From a checkpoint of a small transformer trained on Wikipedia: 2 heads of 32, 0.796M parameters.
Each number is 128 + 24 x the weight over its row's rms, rounded and kept within 0 to 255. Layers, rows and columns count from 0. The size above them is the row's rms in percent of the matrix's.

# layer 4 MLP up, 128x64, rms 0.355, rows 12-46, columns 0-63
size [108  94 113  99  99  92  95  96  99 106 104 107 102 105 101 101 102  91 101 104  97  98 104  93 105  97  91 100 104 103  92  97  95  92 103]
[[150 123  98 114 149  82 171 139 156 122 152 166 117 114 105 146 150 130 138 112  97 155  92 139  85 130 113 102 102 142 105 140 120 128 141 157 145 159 122  82  72 143  96 166 109 156 120 129 123  96 102  96 102 146 114 124 156 123 128 158 110 147 145 107]
 [108 103 139 110 171 124 182 108 132 112 149 167 147 153 161 105 126 143 118 156 118 138 160 143 115 150 185 125 117 122 124  79 189 149 170 118  97 124  93 113 117 118 125  96 119 127 128 124 146 145 147 176 130 128 138 176 107 143 134 129 133 115 135 136]
 [104 109 132 140 178 176 138 139 108 103 161 122 147 143 178 152 128  90 141 136 115  93 126 153 136 164 149 145 156 124 111 118 106 132 154 146 168 161 116 111 115 175 143 134 144 119 154 114 161 155 129 122 118 127 107 100 107  66 105 138 143 148 152 139]
 [147 164 105 109 160 156 131 127 132 126 101 131 153 138 127 137 103 147 138 145  66 177 123  77 171 141  85 142 130 184 123  99 125 126 118 126 100 149  89 148 116 138 140  98 154 107 133  80  96 120 123 127 121 107 152 128 103 117 134 137 145  95 122 115]
 [ 90 112  91 144  97 148 133 120 149 126  76 136 118 128 103  95  70 126 114 119 113 123 159 130 148 149 142 111 125 110 112 138 158  80 154 120 146 115 152 108 158 148  87 144 114 128 166 141 125  84 133  93 154 134 149  94 101  84 119 109 138  97 120 136]
 [122 107 120 165 135 132 153 133 129  92 141 136 124 175 148 105 123  88 110 139  80 108 157 134 125 104 145 122 116 105 170 158 127 111 123 128 127 131 133 153 128 138 106 130 192 158  90 138 166 147 104 173 117 135 127 123 140  73 175 119 105 149 144 110]
 [111 141 158 122  69  99 143 165 110 163 123 133 107 138 140  94 122 123 109  71 162  96 145  85 128 160 157 131 145 124 165 148 142 119 133 164 123 108 137 132 125  73 153 131 162 115 147 132 116 108 106  98 103 144 131 143 162 118 144 136 142 155 151 101]
 [165 112 134 112 133 146  94 117 134 104 108 157 113 146 112 119 170 149 122 116 154 124 141 115 124 104  94 150 144 132 180 130 150 152 106 180 111 139  88 130 165 119 134  95 144 127 176 123 142 137 118 126 108 101 114 128 158 129  92 122 112 102 149  55]
 [157 135  94 113  83 134 150 188 129 119 144 107 129 163 111  98 111 161 138  97 137 142 122 126 102 123 123 112 138 114  63 123 104 126 128 147 156 137 176 146 101 146 114  82 148 121 135 136 121 161 133 173 153 122 113 124 121 104  92  84 124 110 121 112]
 [124  84 129 130 164 153 155 147 110 175 146 107 108 120  71 157 135 119 164 106  96 121 147 114 108 137 128 106 137  88  89 112 139 121 130 138 144 155 126 102 140 102 138 108 113 129 159 141 120  78 160 114 142 102 121 139 103 101  87 127  95 152  99  95]
 [136 121 109 120 122 142 145 132 103  99 111  60  91 139 168 160 107 142 143 139  78 131 117 102 121 159 137  88 108 104 114 129 118 135 137 159  94  95 108 117 129  80 129 128 117  85 156 119 110 116 104 162 125  93 109 102 104 111 128 123 116 162 141 163]
 [122 112 123 143  72 106 138 126 127 150 128 115  92 163 149  80 131 152 168 123 156 145 136 147 121 121 157 147 166 139 162 151 108 119 132 166 132 162 149 154 117 133 144 131 174 126 102 134 100 148 137 183 122 136 118 100 151 142  75 120  88 108 125 127]
 [ 87 107 161 108 177 120 160  96 140 160  88 127 136 189 118  95 130 145 110 133 113 141 165 138 138 133  94 154 104 114  98 122 149 154 110 115 118 151  94 124  86 127 138 105  89 134 113 139 139  71 137  93 124 115 116 103 135 115 129 123 129 122 159 132]
 [103 154 114 157 121 145 129 152 148 140 107 157 154  74 120 103 142 127 143 131 115 134 105 116 145 118 114 166  92 156 158 145 128 164 118 143 152 132 134 148 106 112 127 124 117 135 153 102 106  91 192 107 155 123 126 177 107 129 140  88 100 186 142 134]
 [157 150 137 113 134 112 110  91 166 128 112 134 102 112 127 143 116 168 108 159 115 115 144 141 116 146 124 118  55 158 125 154 105 101  75 151 109 105 162 153 137 138 112 139 129 161  73 173 119 121 115  99 156  95  98 113 144 122 129 125 147 122 126 111]
 [ 89 135  87 140 104 143 152 164 118 134 130 167 183 152  71 110 125 132  72 115 133 133 137 120 128 126 159 154 133 116 136 109 142  59 116 119 109 121 110 131 172 117  99 170 136 105 164 124 138 130 129 138 127 101 152 147 113 120 113 127 116 155 136 107]
 [138 157 138  76 137 100 136 133 134 151 132 121 100 170 128 132 111 147 118 119  79 129  94 156 132 152 125 103 153  89 120 157 124 169 113 138 144 157 136 158 117 171 161 159 117  99 144 141 114 104 141 111 103  84 173 132 147 127 106  99 115 170 101 124]
 [135 154 125 105 132  84 123 155 149 106 136 141 128 165 183 105 141 156 149 143 156 151 154 145 140 121  92  98 141 135 132 151 135 136 138 114 116 134 110 111 180 121 171 129 169  82 114 126  86 153 132 115 138 133 141 110 150 118  77 134 105 133  78 149]
 [124 108 140 111  87 107 119  98 129 132 111 151 156  94 146 128  78 129  91  74 145 158  95 101 123 152 154 125 104 132  98 117 167 142 121 135  98 146 109 108 135  99 185 121 147 106 134 119 174 148 127  90 122 124 155 142 118 136 131 161 149 138 143  91]
 [171 135 106 114 117 138 142 158  93 105  75 150 120 130 149 162 149 143 160 101 129 156  98 120 152  73  81 148 142 123 135 113 134 122 128 111  97 174 131 139 141 146 109 136 148 147 143 137 145  76 155 159 137 111 116 152 101 109 114 109 101 121 149 161]
 [102 140 156 102 146 152 128 122 134 127 152 117 152 104 135 206 125 106  92 139 126 137  97  90 145 133 139 107 132 130  97 144 160 136  90 127 104 122 157 110 125  83 125 132 160 146 147 174 104 130 108 156 138 160  95 112 115 132 187 115 127 124 150 108]
 [116 100 103 139 137 122 143 142 121 155 125 121 105 106  96 179 113  99 111  83 146 111  98 129 141 164 172 115 139  96 133 123 158  94 144 162 113 167 140 173 132  97 109 126 141 126 165 131 127 143 103 105  78  97 147  92 130 147 107 163 107 137 133 139]
 [131 143 161 107 155 105 146 169 118 118 132 120 140 119 113 117 153 154 121 114  89 154 125 144 118 122  95 151 120  86 131 111 108 110 115 140 127 120  99 128 139 117 122 128 135  90  58 114 147  94 118 123 171 152  43 105 121 109 135 163 141 143 139 149]
 [136 147 124  97 143 122 139 116 144 141 111  90 126 127 144 122 140 140 155  84 104 135 152 130 108 162 162  98  62 101 136 110 170 167 132 161 161 152 138 150 151 148 137 158 153 115 107 162  95 149 113 134 130 112 131 178 128 102 141 102 115  90 103 127]
 [157 155 107 147 184 136  95 108 152 105 122 124 145 149 111 117 153 161 105 141  71 156 141 138 128 111 125 114 112  99  99 138 123 130 127 136 129 120 128 108 160 125 138 165 146  93 118 125  73 144  96 160 136 143 141 163 162 132 149 137 101  81 113 170]
 [134  81  87 142 110 130 117 149 137 139  85 143 130 146 144 127  76 163 125 125 137 165  97 126 125 164 129  82 144 111 123 162 131 126 133 173 128 152  96 100 122 121 121 132 113 120 118 126 151 109 113  87 104 121 115 189 171 108 127 141 155 100 160 117]
 [140 137 121 175 114 141 112 124 107 142 163 136 156 174 113 160 127 144 136 110  60 107 101 139 119 140 139 153 134 132 149 123  95 166 130  87 136 137 106 124  91  92 150 157 114 148 147 159 152 165 103 143 118 121 101 119 113 124 136 114 130 194 145 133]
 [116 139 115 115 178 127 128 120 101 141 130 131 132 128 115  91 103  37 106 126 115 103 159 125 123 147 114 102 111 111 155 134 141 164 153 139 100 124 111 128  97 165 146 107 149 107 147 147 106 132 121 123 112  94  67 140 146 111 137 156 128 117 161 160]
 [123 128  98  91  75 151 151 130 148 136 107 160 104 165 112 120 115 116  88 141 162 137  93 142 135  90  94 107  97 143 168 154 127 117 157 136  93 144 110 141 157 147 133 126 156 135 151 139 115  99 141  72 117 111 135 132 108 128 181 123 112 145 149 107]
 [117 149 120 122 129 153 147 116  87 176 124  77 132 116 125  94  95 168  94 124 134 133 134 141 107 105 172 152 120 141 124 140  94 157 113 112 129 123 102 100 128  98 116 116  78 118 104 121  86 126 155 118 145  98  86 154 124 106 100  89 128  97 120 154]
 [117 118 154  82 150 119 110 122 137  85 142 131 140 108 148 127  93 142 159 154 128 172 148 143 101 176 134 124 143 109 129 145 167 153 100 168 119 171 132 132 133 134  95 139 176 106 107 123 141 102 137 172 169 144 160 112 150 109 131 114 136 127  84 116]
 [151 102 120  84 101 142 125 122 148 151 180 114 112 139 192 112 102 149 124 156  83 132 124 145 128 137 145 119 151 145 147 150 131 127 155 137 108 105  99 133 143 157 137 176  91 101  87 149 121 146  99 175 108 135 164 139 131 127 100 143 143 113 127 156]
 [104  88 128 117 125 110 165  93 117 170 133 126  93  81 132  58 122 118  98 139 106 117 134 113 123 135  97 139 131 119 149  59 149 123 109 125 159 115 131 115 126 130 131 176 116  96 123 118 133  91 145 124 142 130  84 141 124  96 109 122  94 137 142 145]
 [103  96 133 177 136 159 114 118 129 129 119 118 131 150 134  83 146 117 146 140 134 179  80  98 116 121 168 140 176 100 131 146 160 125 131 132 143 105 119 154 118 132 137 161 112 137 143  55 130 117 153 142 145 150 115 125 131  89 119  99  90 142 157 125]
 [ 96 166 147 153 120 120 132 151 121 145 136 128 141 121 134  98 119 128 162 144 123 172 157 134 103 136 112 134 147 140 150 108 150 128  67 141 162  94 155 131 156 148 131 141 120 139 123 154 141 159  78 172 164 116 115 109  95 133  85 138 158 169  92 148]]
# layer 4 MLP down (transposed), 128x64, rms 0.225, rows 12-46, columns 0-63
size [103 107 110 104  92  85 101 101  99 102 105 104  97 104  97  95 103  97 104  98 100  94 106  98 110  99  95  99 111  96  97  96  93  89  98]
[[148 128 108 105 150 118 147 161  75 151 115 160 103 135 100 132 119 127 173 127 161 115 113 123 152 176  99 125 134 141  83 129 156 115 109 138 137 127 126  82  99 138 181 115 122 147 151 168  77  95 133 146 116 159 142 140 165 115 151 128 143 127 134 125]
 [123 122 146 142 144 130 129 150 140 153 151  97 158 127 151 124 144 150 171 103 109 103 158 123 132 148 168 118 170 160 126 158 111 171  99 100 149 145 139 150 174 155 133 124  95 118 137  85 107  97  78 137 127 146 120 128 107 146 137  72 148 124  99 106]
 [101 140 111 145 106  94 147 144 118 170 135 129 127  95  90 134  92 139 125 151 142 101  93 139 104  95 147 124 167 110 175 160 134 108 103 154 123 105 148 147 166  93 151 139 152 138 153 131 164 129 136 147 138 111 117 147 100 182 155 129 154 140 113  88]
 [139 100 145 113 152  98 130 113 132 119 134 136 180 152 173 104 129 167 114 102 151 122  94 118 127 160 210  95 103  97 110 129 129 145 134 136 119  80 139 153 129 108 123 149 122 142  84 105  97 136 133 160 120 130 107 168 157 122 117 136 142 142 134 126]
 [150 139 135 133 147 128 132 153 111 156 136 153 155 164 126 154 165 188 163 101 157  97 121 108 126 138 122  83 133 171 147 110 126 163 120 157 132 159 111 121 129 112 125 121 111 137 126 141 135 125 184 136 164 178 106 185 105 116 133 131 110 104 141 122]
 [172 138 180 139 109 165  82 114 146 136 124 149 142 112  94  91 115 130  70 123 141 141 136 132 142  84 124 137 159 122 137 106 135 140 162 155 154 127 146  82 125 151 128 118 127 126 159 108 132 108 132 124  99 141 127  96 162 124 116  96 122 139  89 181]
 [ 83 113 139 125 127 113  81 185 140 109 113  80  93 123 118 114 142 171 156 114 102 113 139 111 131 124 115 152 128 142 143 124 154 120 122 121 123 163 110 175 110 121  92 159 114 133 132  93 127 164 140 119 111 110  70 103 107 104 116 162 117 136 140  91]
 [ 82 150 117 147  62 111 139 101 141 114 105 136 133 122 149 143 108  74  99 154 136 107 126 149 120 148 109 106  98  90 122 126  75 106 110 110 169 144 119 148 109 123 106 143 129 134 111 141  98 122 115 158 126 163 140 143 142 108 137  87 139 150 107 173]
 [123 106 152 108 112 131 165 163 151 133 137 112 140 130 115 132 152 128  84  98  97 144  96  77 119 126 113 117 147 125 141  67 119 113 130 115 129 120 125 120  49 142 124 118 162 123 129  91 135  92 117 153 136 162 129 148  78 102 114 118 120 159 121 108]
 [120 184 112 153 136 133 149 122 146 116 122 124 125 129 116 131  79  90 102 123 119 101 136 149 165 131 131 127 122 143 120 126 179 159  79 141 120 110 127 109 104 165 134 134 119 167 149  99 149 135  95 108  85 169  99  94 153 123 142 179 122  90 126 127]
 [109  76 115 121 162 140 115 111 118  98 129  91 151 164 123 147 154 162 109 119 129 111 157  99 169 165 168 163 135 139 152 174 136 119 132 159 117 104 125 156 155 127 145 144 173  99 115 140  99 142 144 168 110 138 166 140 142 117 117 154 137 122  97 113]
 [110 139  80 152 144  94 162 117 160 159 120 134 119 119 100 110 102 116 149 103 143 131 138 146 149 166 126 134 122 129 122 124 137 121 186 146  97 134 149 129 102 122  73 135 126  99 120 139 129 149  86 111 116 172 143 125 110 137 112 130 190 138  71 142]
 [169 168 117 132  80 161 115 109 137 144 131 131 161  87 116 159 134 117 148 110 128 151 158  91 147 145 153 107 100 129 106 148 117 168 122 145 147 120 189 132  93 107 114 159  96 124 102 143 152 115 146 129 130  72 120 136 122 154 134 144 134 127 169 136]
 [158 102 109 121 170 141 162  88 114 109 118 105 125 139 162 146 104 170  85 158 157 118 106 116 145 127 147 116 151 113 156 157 120 111 125 130 117 142 133 121 150 137 164 159 135 121 107 169 108 150  67 123 116 146 146  96 152 118 177 155 141 141 129  92]
 [138 149 106 112 129 195 144 151 184 163 135 136 152  89 124  86 156 125 133 138 124 127 126 110 136 110 123 176 115 119 120 116 143 130 141 129  99 116 144 116 116  96  95 142 133 128 127  92 182 139 145 159 103 133 162  98 118 125 112 100 125 142  69 113]
 [155 137 140  94 142 139 111 114 107 147 132  94 101 109 122 152 132 172 163 133 127 152 143 136 133  86 122 135 107 122 135 169 126 191 156 165 157 150 165 134 131 118 158 144 109 144 108 175 130 170 110 111 102 175 120 126 170 106 159 142 137 123 136 121]
 [128 125 126 157 111 115 154 170 133 183 120  94 154 172 132 150 124 129 160 141 112 132  98 115 136 161  97 100 114  75 130  94 114 166 132 122 155 108  83 143 151 131 109 107 102 113 155 153 121 119 110 154 111 125 125 113 142 120 181 131  98 135 145 166]
 [171 132 168 145 150 129 130 121 135 140 139 104 112  75 149  78 110 162 135 144 141 135 118  98 161 107 128 119 125 152  90 132 154 119 140 111 106 117 124 180 147 130 157 122  95 117 148 153 120 139 159  97 168 149 109 114 119 145 138 149  71 109 130  87]
 [155 142 136 128 131 134 154 121  86 184 107 126 137 121 161 125  85  94 105 109 112 121 140 147 150 160 138 144 107 153 142 148 141 162 137 120 120 108 128 102 113 102 145  90 114 176  69 113  95 119 127  83 112 147 125 165 121 112 160 139 143 140 132  84]
 [ 96 157 124 113 136 122 120 121 111 126 129 106 140 146 100  70 112 142  95 130 176  91 151 158 110 141 126 162 121 147 143 136 128  89 155 113 156  97 125 172  98 118 172 105  87 154 164 157 105 151 113 155 128  91 147 107 124 113 140 142 145 146 110 140]
 [120 114 133 156 132  99 170 153 159 114 131 117 139 105 108  91 149 111 135 143 163 137 116 129  81 142 178 156 107 161 116 124 136 162 132 153  87 129  73 107 128 103 146 141 110 105  80 161 152 138  87 139  99 137 122  90 106 112 125 142 113 122 126 150]
 [137 123 132 141 139 131  92 110  58 109 115 154 110 103 118  83 125 107 144 116 137 124 110 125 112 160 115 144 124 128 126 157 103 124 149 150 144 187 124 137  79 155 128  75 120 118 129 115  95 177 108 135 144 136 144  99 139 113 141 113 120 139 185 150]
 [122 134 132 127 111 136 127 132 134 105 161 172 156 153 145 161 125 118 103 135 113 123 136 127  91 108 165  92 135 151 141 117  98 113  95  95 131  79 148 135 110 150 133 148 113 146 165 139 141 134 138 147  89 157 181 160 174 101 113 132  97 152 133  76]
 [110 134 123 133 158 109 113 159 125 121 108 152 120 168 135 143 123 158 137 162 106 111 101 112 101 121 103 161 133 103 100 165 132 125  78 117 125 101  93 141 152 167 138  72 100 138 111 125 103 113 111 151  89 150 133 144 110 154 128 135  98 156 171 171]
 [144 133 121 119 121 138 121 169 151 129 123 126  99 124 129 102 104 171 114 127 127  96 136 131 167  98 185  89  94 144 105  89 110 145  86 123 106 105 149  96 132 149 123 114 101  74 150 120  73 144 150 136 130 104 118 144 131 128 121  99 156 141  90 146]
 [ 95 158  63 122 123 154 124 131 143 142  90 136 150 133 150 178 108 103 130 154 112 132 137 154 120 114 133  93 143 154  95 114 145  82 137 144 103 134 137 113 110 100 114 156 109 112  86 130 131  86 136 128 143 108 109 169 140 171 138 158 108 165 107 133]
 [106  90  99 128 147 137 149 109 124 125 100 133  97 112 132 164 135 126 130 149 157 133 137 120 120 103 118 161 110 105 129 126 152 108 125 140  97  93  94 170 152 182 183 123 102 147 114 153  75 135 126 106 164  81 133 146 125 132 124 138 153  90 154 104]
 [147 130  95 110 152 116 157 137  90 146 149 166 122 100 110 101  95  89  86 128 167  99 119 105 131 144 118 104 108  97 135 158 132 138 135 128 146  93 104 139 127 149 142 143 111 118 140 159  86 178 119 154 157 117 155 126 139 160 145 145 132 156 181 107]
 [138  95 130 164 130 113 172 105 105 111 132 102 133  98 108 138 121 169 146 143 129 145 112 111  80 128 134 128  97 138 104 128 104  96 150 121 148 163 114 194 115 126 127 109  98  99  98 108 129 140 161 122 125 138 116 137 160  94 150  82 105 165 164 136]
 [115 113 158 140 127 117  81 111 197 104 128 170 126 149 138 152 149 134 145  95 133 110 149 156 144 146  97 146 178 111 130 107 153 137 119 112 156 122 128 153 106 168  94 110 124 119 122 108 146 166  88 126 137 130 179 123 102 155 106 147 135 118  99 141]
 [116 138  88 142 149 184 168 133 123 177  77 132 145 149 126 113 116 153 106 142 121 140 125 107 136 140 113 107  95 130 136 138 139 120 162 135 129 110  93 114 119 104 146 128 119 168 140 135 100 132 133  86 146  85  91  99 141  72 140 129  97 104 102 154]
 [128 118 143 177 119 118 109 129 114 131 171 133 116 122 166 148 131 115 125 122 161 129 147 102 105 144  81 126 136 117 174 153  99  99 181 144 139 108 125 107 124 131 125 131  97  84 114 120  86 132 100 154 110 111 163 111 129 187 133 118  72 123 114 137]
 [146 156 119 141 128 144 149 190 154  87 100 125 139 115  98 162 130 111 140 107 166 124 123  89 161 137 111 154 112 128 118 117 149 149 159 129 126 125 133 158 123 118  76 120  98 124 131 119 121 130 159 129 133 102 161 135 110 160  89 130 176 153 113  70]
 [127 147 141 160  94 100 140 135 151 149 109 144 164 117 143 140 134  85 123 149 116 139 134 129 103 109 129 126 183 146 105 100  82 129  94 119 118  93 171  90  97 132 111 147 136 125  83 133 104 117 147 120  96 130 131 107 111 125 112 110 148  95  73 173]
 [ 75 145 138 126 116 132 118  79 110 133 127 137 125 116 130 144 113 162 114 100 123 123 133 134 136 175 163 108 114  80 133 109 111 167  91 121 153 131 159 122 141 139 100 148 141 122  80 195 139  80 126 139 120 154 161 124 106 101 134 168 122 131 142 126]]
# layer 4 MLP gate, 128x64, rms 0.393, rows 13-47, columns 0-63
size [103 106 108 101  90  93 105  87  97  96  99  93  96  91  92  94  75 100 106  95  96  97 112 100 101  91  89 102 102  97 101 111 100 112 109]
[[ 99 157 148  96 126 126 135 148 116 106 104 127 102 120 143 136 149 123  61 125 147 188 127  93 140 131 105 110 152 100 137 110 110 124 111 126 158 123 128  81 131  92 143 150 105  82 114 119 170 117 138 106 115 146 138 106 135 142 130 181 148 101 163 104]
 [145 129 141 140 158 144 125  93 157 135 161 209 121  84 125 111 132 122 110 122  90 176  88 153 119 147 154 157 148  89 131  99 147 141 138 123 134 130 157 101 128 119 126 127 107 146 142 126 175 118 147 114 124 167 112 125 110 151 136 148  85 104 123 118]
 [156 139 114 120 135 119 115 160 154 163 125 170 110 126 163 112 168 118 148 176  92 149  93 108 118 136  70 144 141 114 160 137 168 155 128 124 108 135 136 119 141 127 126 122 132 114 100  69 119 156 166 160 131 130 114 173 156  98 154 131 145 130 135 134]
 [169 130  98  96 153 114 150 118 113  97 127  99 148 174 165 132 154 123 141 193 153 127 125 128 111 116  94 155 125 134 121 125 121 148  88 136  88 166 127 114  99 104 104 127 103 191 144 134 115 146 142 125 136 143 129 161 157 161 117 151 144 119 121 107]
 [144 136 137 141 101 131 152 131 126 144 139  95 121 134 125 144  82 139 163 151 109 164 145 181 135 153 125 112 142 135 100  75 148 121 135 177 108 151 122 141 173 128 111 118 104 103 190  97  82 128 102 115 128 101 163 126 102 126 108 145 146 131 136 109]
 [ 95 134 152 157 118 169  99 168 136 139 142 127  75 127 120 133 138  90 127  89 121 154 135 145 128 153 151 127 143 119 114 113 121 106 134 116 136 111 149 100 145 158 133 123 179 149  98 135 123  99 104 198 133 104 115 139  86  80 116 148 145 111 100 139]
 [142 169  98 122 122 146 146 138 145 114 117  87 150 116 172 135 139 147 140 161 119 112 137 122  61 152 107 130 124 110 121  80 160 118 111 133 173 154 124 108 104 147 104 147 102  96 124  98 142 133 117 177 154 153 118 146 127 109  92 129 137 119 178 136]
 [ 94 169 140 133 143 141 118 161 136 148 110 128 122 146 111 155 108 120 130 150 105 155 113 133  94 101 158 106 123 109 140 126 135 132 119  99 111 154 128 128 159 112 147 191  77 119 119 146 153  91 151  89 109 157 125 121 132 141 181 112 178 167 155 130]
 [123 108 138 120 142 113  95 156 103 165 110 130 113 118 153 116 120 112  99  92 136 127 126 120 108 143 138 123 139 148 112 138 118 176 125 126 138 138 105 115 107  75 124 111 134 177 118 153 184 161 158 133  97 196 157 142 115 123 149 136 163  87 153 140]
 [110 124 135 151 106 173  98 125 109 107 147 107  98 139 110 148 148 114 112 122 110 102 110 108 172 174 158  92 119 113 124 142 118 115 172 129 134 146 113 112 138 163 114 163 140  84 120  90 104 160 176 107  74 138 143 120 104 117 133 130 119  94 108 104]
 [118 116 139 142 127  96 135 101 147 172 128 159 122 113 176 101 105 163  95  83 140 155 113 147 119 105 146 156 128 151 144 119 145 148 145 148  91 143 174 145 106 103 108 140 123 119 133 114 134 171  79 142 123 178 123 142 125  95 121 160 172 133 116 111]
 [116 155 105 121 142 141 138 188 133 106 146  83  82 165 135 133 138 101 147  94  81 137  94 145 116 130 112 146 147 107 149  89 108 139 126 136 152 126 117 131 133 143  99 132 137 125 124 100 173 164 134 137 163 141 174 158 137 141 127 160 122 136  83  99]
 [142 127 115  93  74  82 134 143 105 125 138 146 169 128 118 115 147 136 112 114 112 145 140 158 108 112  92  96 110 139 125 142 120  93 106 114 153 115 129 165 161 108 128 125 141 124 118 114 115 122 187  87 141 149 144 124 135 187 143 111 109 187 113 150]
 [106 137 178 156 142 118 116 140  86 132 164 127 122 114  99 120 142 157 121 116 160 100 187 140 100 140 125 112 180 164 148  64 152 125 102  98 134 131  88 110 101 127 140 108 138 152 126 132 164 111 141 149 109 130 136 129  93 132 128 152 112 107 115 107]
 [ 79 113 104 125 118 189 160 125 114 163  94 144 156 138 136 100 142  82 103 130 124  80 151  93 111 167 129 131 113 153 107 103 124 134 123 146 142 140 126 133  99 139 140 115 105 147 126 159 147 102 146 151 133 149 118  74 119 153 117 116  91 100 138  96]
 [117 144 106  97  94 136 105 130 140 202 115 105 134 162 127 104 113 149 144 176 151 139 134 114 142  87 128 123  89 146 107 103 126  91 142 166 119 137 161 135 125 151 104 149 110 109 100 162 117 122 105 134 167 138 104 165  96 160 110 149 110 124 146 130]
 [135 138 160 144 160 123 106 121 184 111 152 109 150 137 126 107 120 122  98 113 126 116 114 134 161 145 112 183 160 173  95 120 135 159 134 121 131  94 112 134 111 125 116 131 143 167 132 155 120 140 147  85 185 127 127  84 115 134 136 130 108 115  76  96]
 [191 145  85 160 121 152 124 116 164 152 102 123 147 105 121  97 114 165 138 150 118 120 118 134 125 180 106 117 111 139 133 112 145 110 158 158 112 111 146 100 124  97 110 142  69 106 143 134 142 128 180 152 148 121 153 141 124 172 121 154 132 127 149 148]
 [140 153 112 123  94 154 124 141 109 133 123 149 115 102 143 158 131 109 161  80 100 136 124 136  91 121  57 119 112 121  96 107 153 148 159  92 109 159 158 122 146 151 170 135 149 127 133 135 173 115 141 120 136 139 133 121  97 163 119 147 129 138 123  67]
 [127 153 139 146 138  85  91 134 144 121 128 157  88 133 140 103 173  99 116 125 160 112 153 172 117 116  84 120 176 122 144 143 110 164 122 162 149 134 115 142 137 111  85 127 149 154 154  95  89 134 128 154 142 115 143 107 106 153 170 109 110 144  97 120]
 [123 124 129 129 149 103 164 107 149 164 112 189 118 135 133 151 124 121 143  90 100 123 112 120 115 173 135 112 124 155 146 159 135 114 148 131 116 145 167 120 105 108 141 107 138 111 153 110 127 152 120 118 118 154 164  63 105 140 105 195 116 134 167 141]
 [158 104 121 119  75 117 171 100 147 148 117 121 153  83  96 130 150 111 149  97 111 135 123 175 147 129 132 139 128  85 156  97 102 117 155  93 160 153 136 112 136 168 131 140 120 116 155 137 108 119 139 147 137 122 119 175  88 132  98 149  90 153 145 133]
 [129 150 141 150  89 159 131 149 176 156  93 125 118  87 147 114 142 126 111 125 145 110 146 121 160 115 103 105 124 117  95 160 152 128 189 100 154 147 133 136 182 104 132 120 151 129 156 127 121 149 146 112 138  60 110 134 135 147 126 143 157  91 124 137]
 [161 123 142 147 132 162  93 139 131 135 123 150 120 156 112 135 145 164 138 129 143 116 108 138 155 163 127 113 101 116 113  60 183 113  95 149 100 129 158 135 126 138 131 130 122  90 127 100 152 161 209 111 106 113 108 125 111 140 104 112 146 116 131 113]
 [123 153 148 103 153 165 119  86 167 166 135 124 138  99 145 113 130 145 154 120 144 142 161 175 142 117 124 125 142 124 159  95 141 162 117 103 116 150 178 165 112 124 134 132 151 153  89 121 164 132 135 138 167 139 127  91 142 156 101 150  92 153 109  99]
 [112 130 143 174 124 124 115 113 162 123  86 122 158 148 140 164 155 156 154 127  82 134 110 124 144 129 123 139 146 157 147  84 117 150 118  71 100  99  81 106  97 101 137 127 145 132 111 163 129 178 153 139 177 115 125 143 102 145 126 124 144 135 127 111]
 [147 137 129  76 172 108 100 123 118 116 113 147 159 112 113 105 133  79  91 123 137 125 180 132 143 149 160 118 117 124 121 101  71 111 143 142 129 118 125  80 117 130 133 108 100 130 118 141 156 134  90 133 141 117 142 103 143 151 106 168 158 110 151 178]
 [140 128 100 121  70 108 113  87 158 126 105 161 128 143 108 111 128 128  79 149 103  73 153  92 146  93 126 123 121 132 132 159 127 117 152 146 166 110 146 119 109 152 110 109 118 139 116 152 136  97 125 143 151 126 135 109 143 134 121 141 117  48 155 124]
 [109 113 129 151  89 166  78 119 133 140 171 143 138 131 161 129 110 119 147  97  91 122 158 145 132 102 105 121 184  82 112 114 150 135 111 148 137 141 141 132 136 121  73 127  99 107 138 128 139 167 150 110 116 158 170 170 125 167 128 129 121 137 106 117]
 [126 132 139 146 129 153 119  97 146 118 125 146 208 120  91 139 135 172  99 140 137 161 179 163 130 126 137 144 129 121 149 135 133 154 125 154 143 101 103 102  90 136 144 140 140 141 107 156 145  83 135 128 120 109 105 136 145 110 191 156  97 135 146 129]
 [137  97 138 140 116 127 106 131 107 138 160 156 103 168 189 137 141 127 114 132  93 170 152 132 128 123 108 101 164 125 104 147 132  69 154 131 126  92 112 112 105 135 142 142 113 122  93 103 103 111  79 127  82 129 119 120 138 163  88 154 117 136 100 140]
 [169 110 109 116 111 135 121 117 138 160  65 130 122 105 136 130 134 160 149  98  55 108 136 126 127  77 136 127 112 108 144 118 134 146 177 138 161 128  81 145 124 180  91 126 116 130 132 119 155  98 112 125 155 158 148 121 138 113 128 122 133 108 100 126]
 [126  97 115 111  97 118 107 116 124 127 157 158 123  77 114 170 113 116 148 153 121 136 198 101 115 129 117 111  98 166 133  87 152 134  96  96  94 152 142 141 148 119 144 148 137 146 103 131 107 122 156  97 150 146 148 113  99 153 164 117 155 122  90 118]
 [114 124 133 151 122 163 133  84 114 115 117 108 102 145 100 140 137 115 138 134 164 125 140 120 135 135 147 122 108 161 107 141 133 102 148  99 110 159 170  96 174 112 100  93 112  78 132 146 132 159 143 104 162  93 145 158 105 138  69 148 172 144 120 129]
 [122 122 164 119 134 146 115 134 138 128  80 100 100 117 136 105 155 144 112 158  81 132 100  93 135 138 143 127 133 134 157 146 100 105  84 130 156 162 159 139  96 115  86 140 102 143 148 105  96 109 116 122 132 123 145 136 126 167  98  95 138 159 123  61]]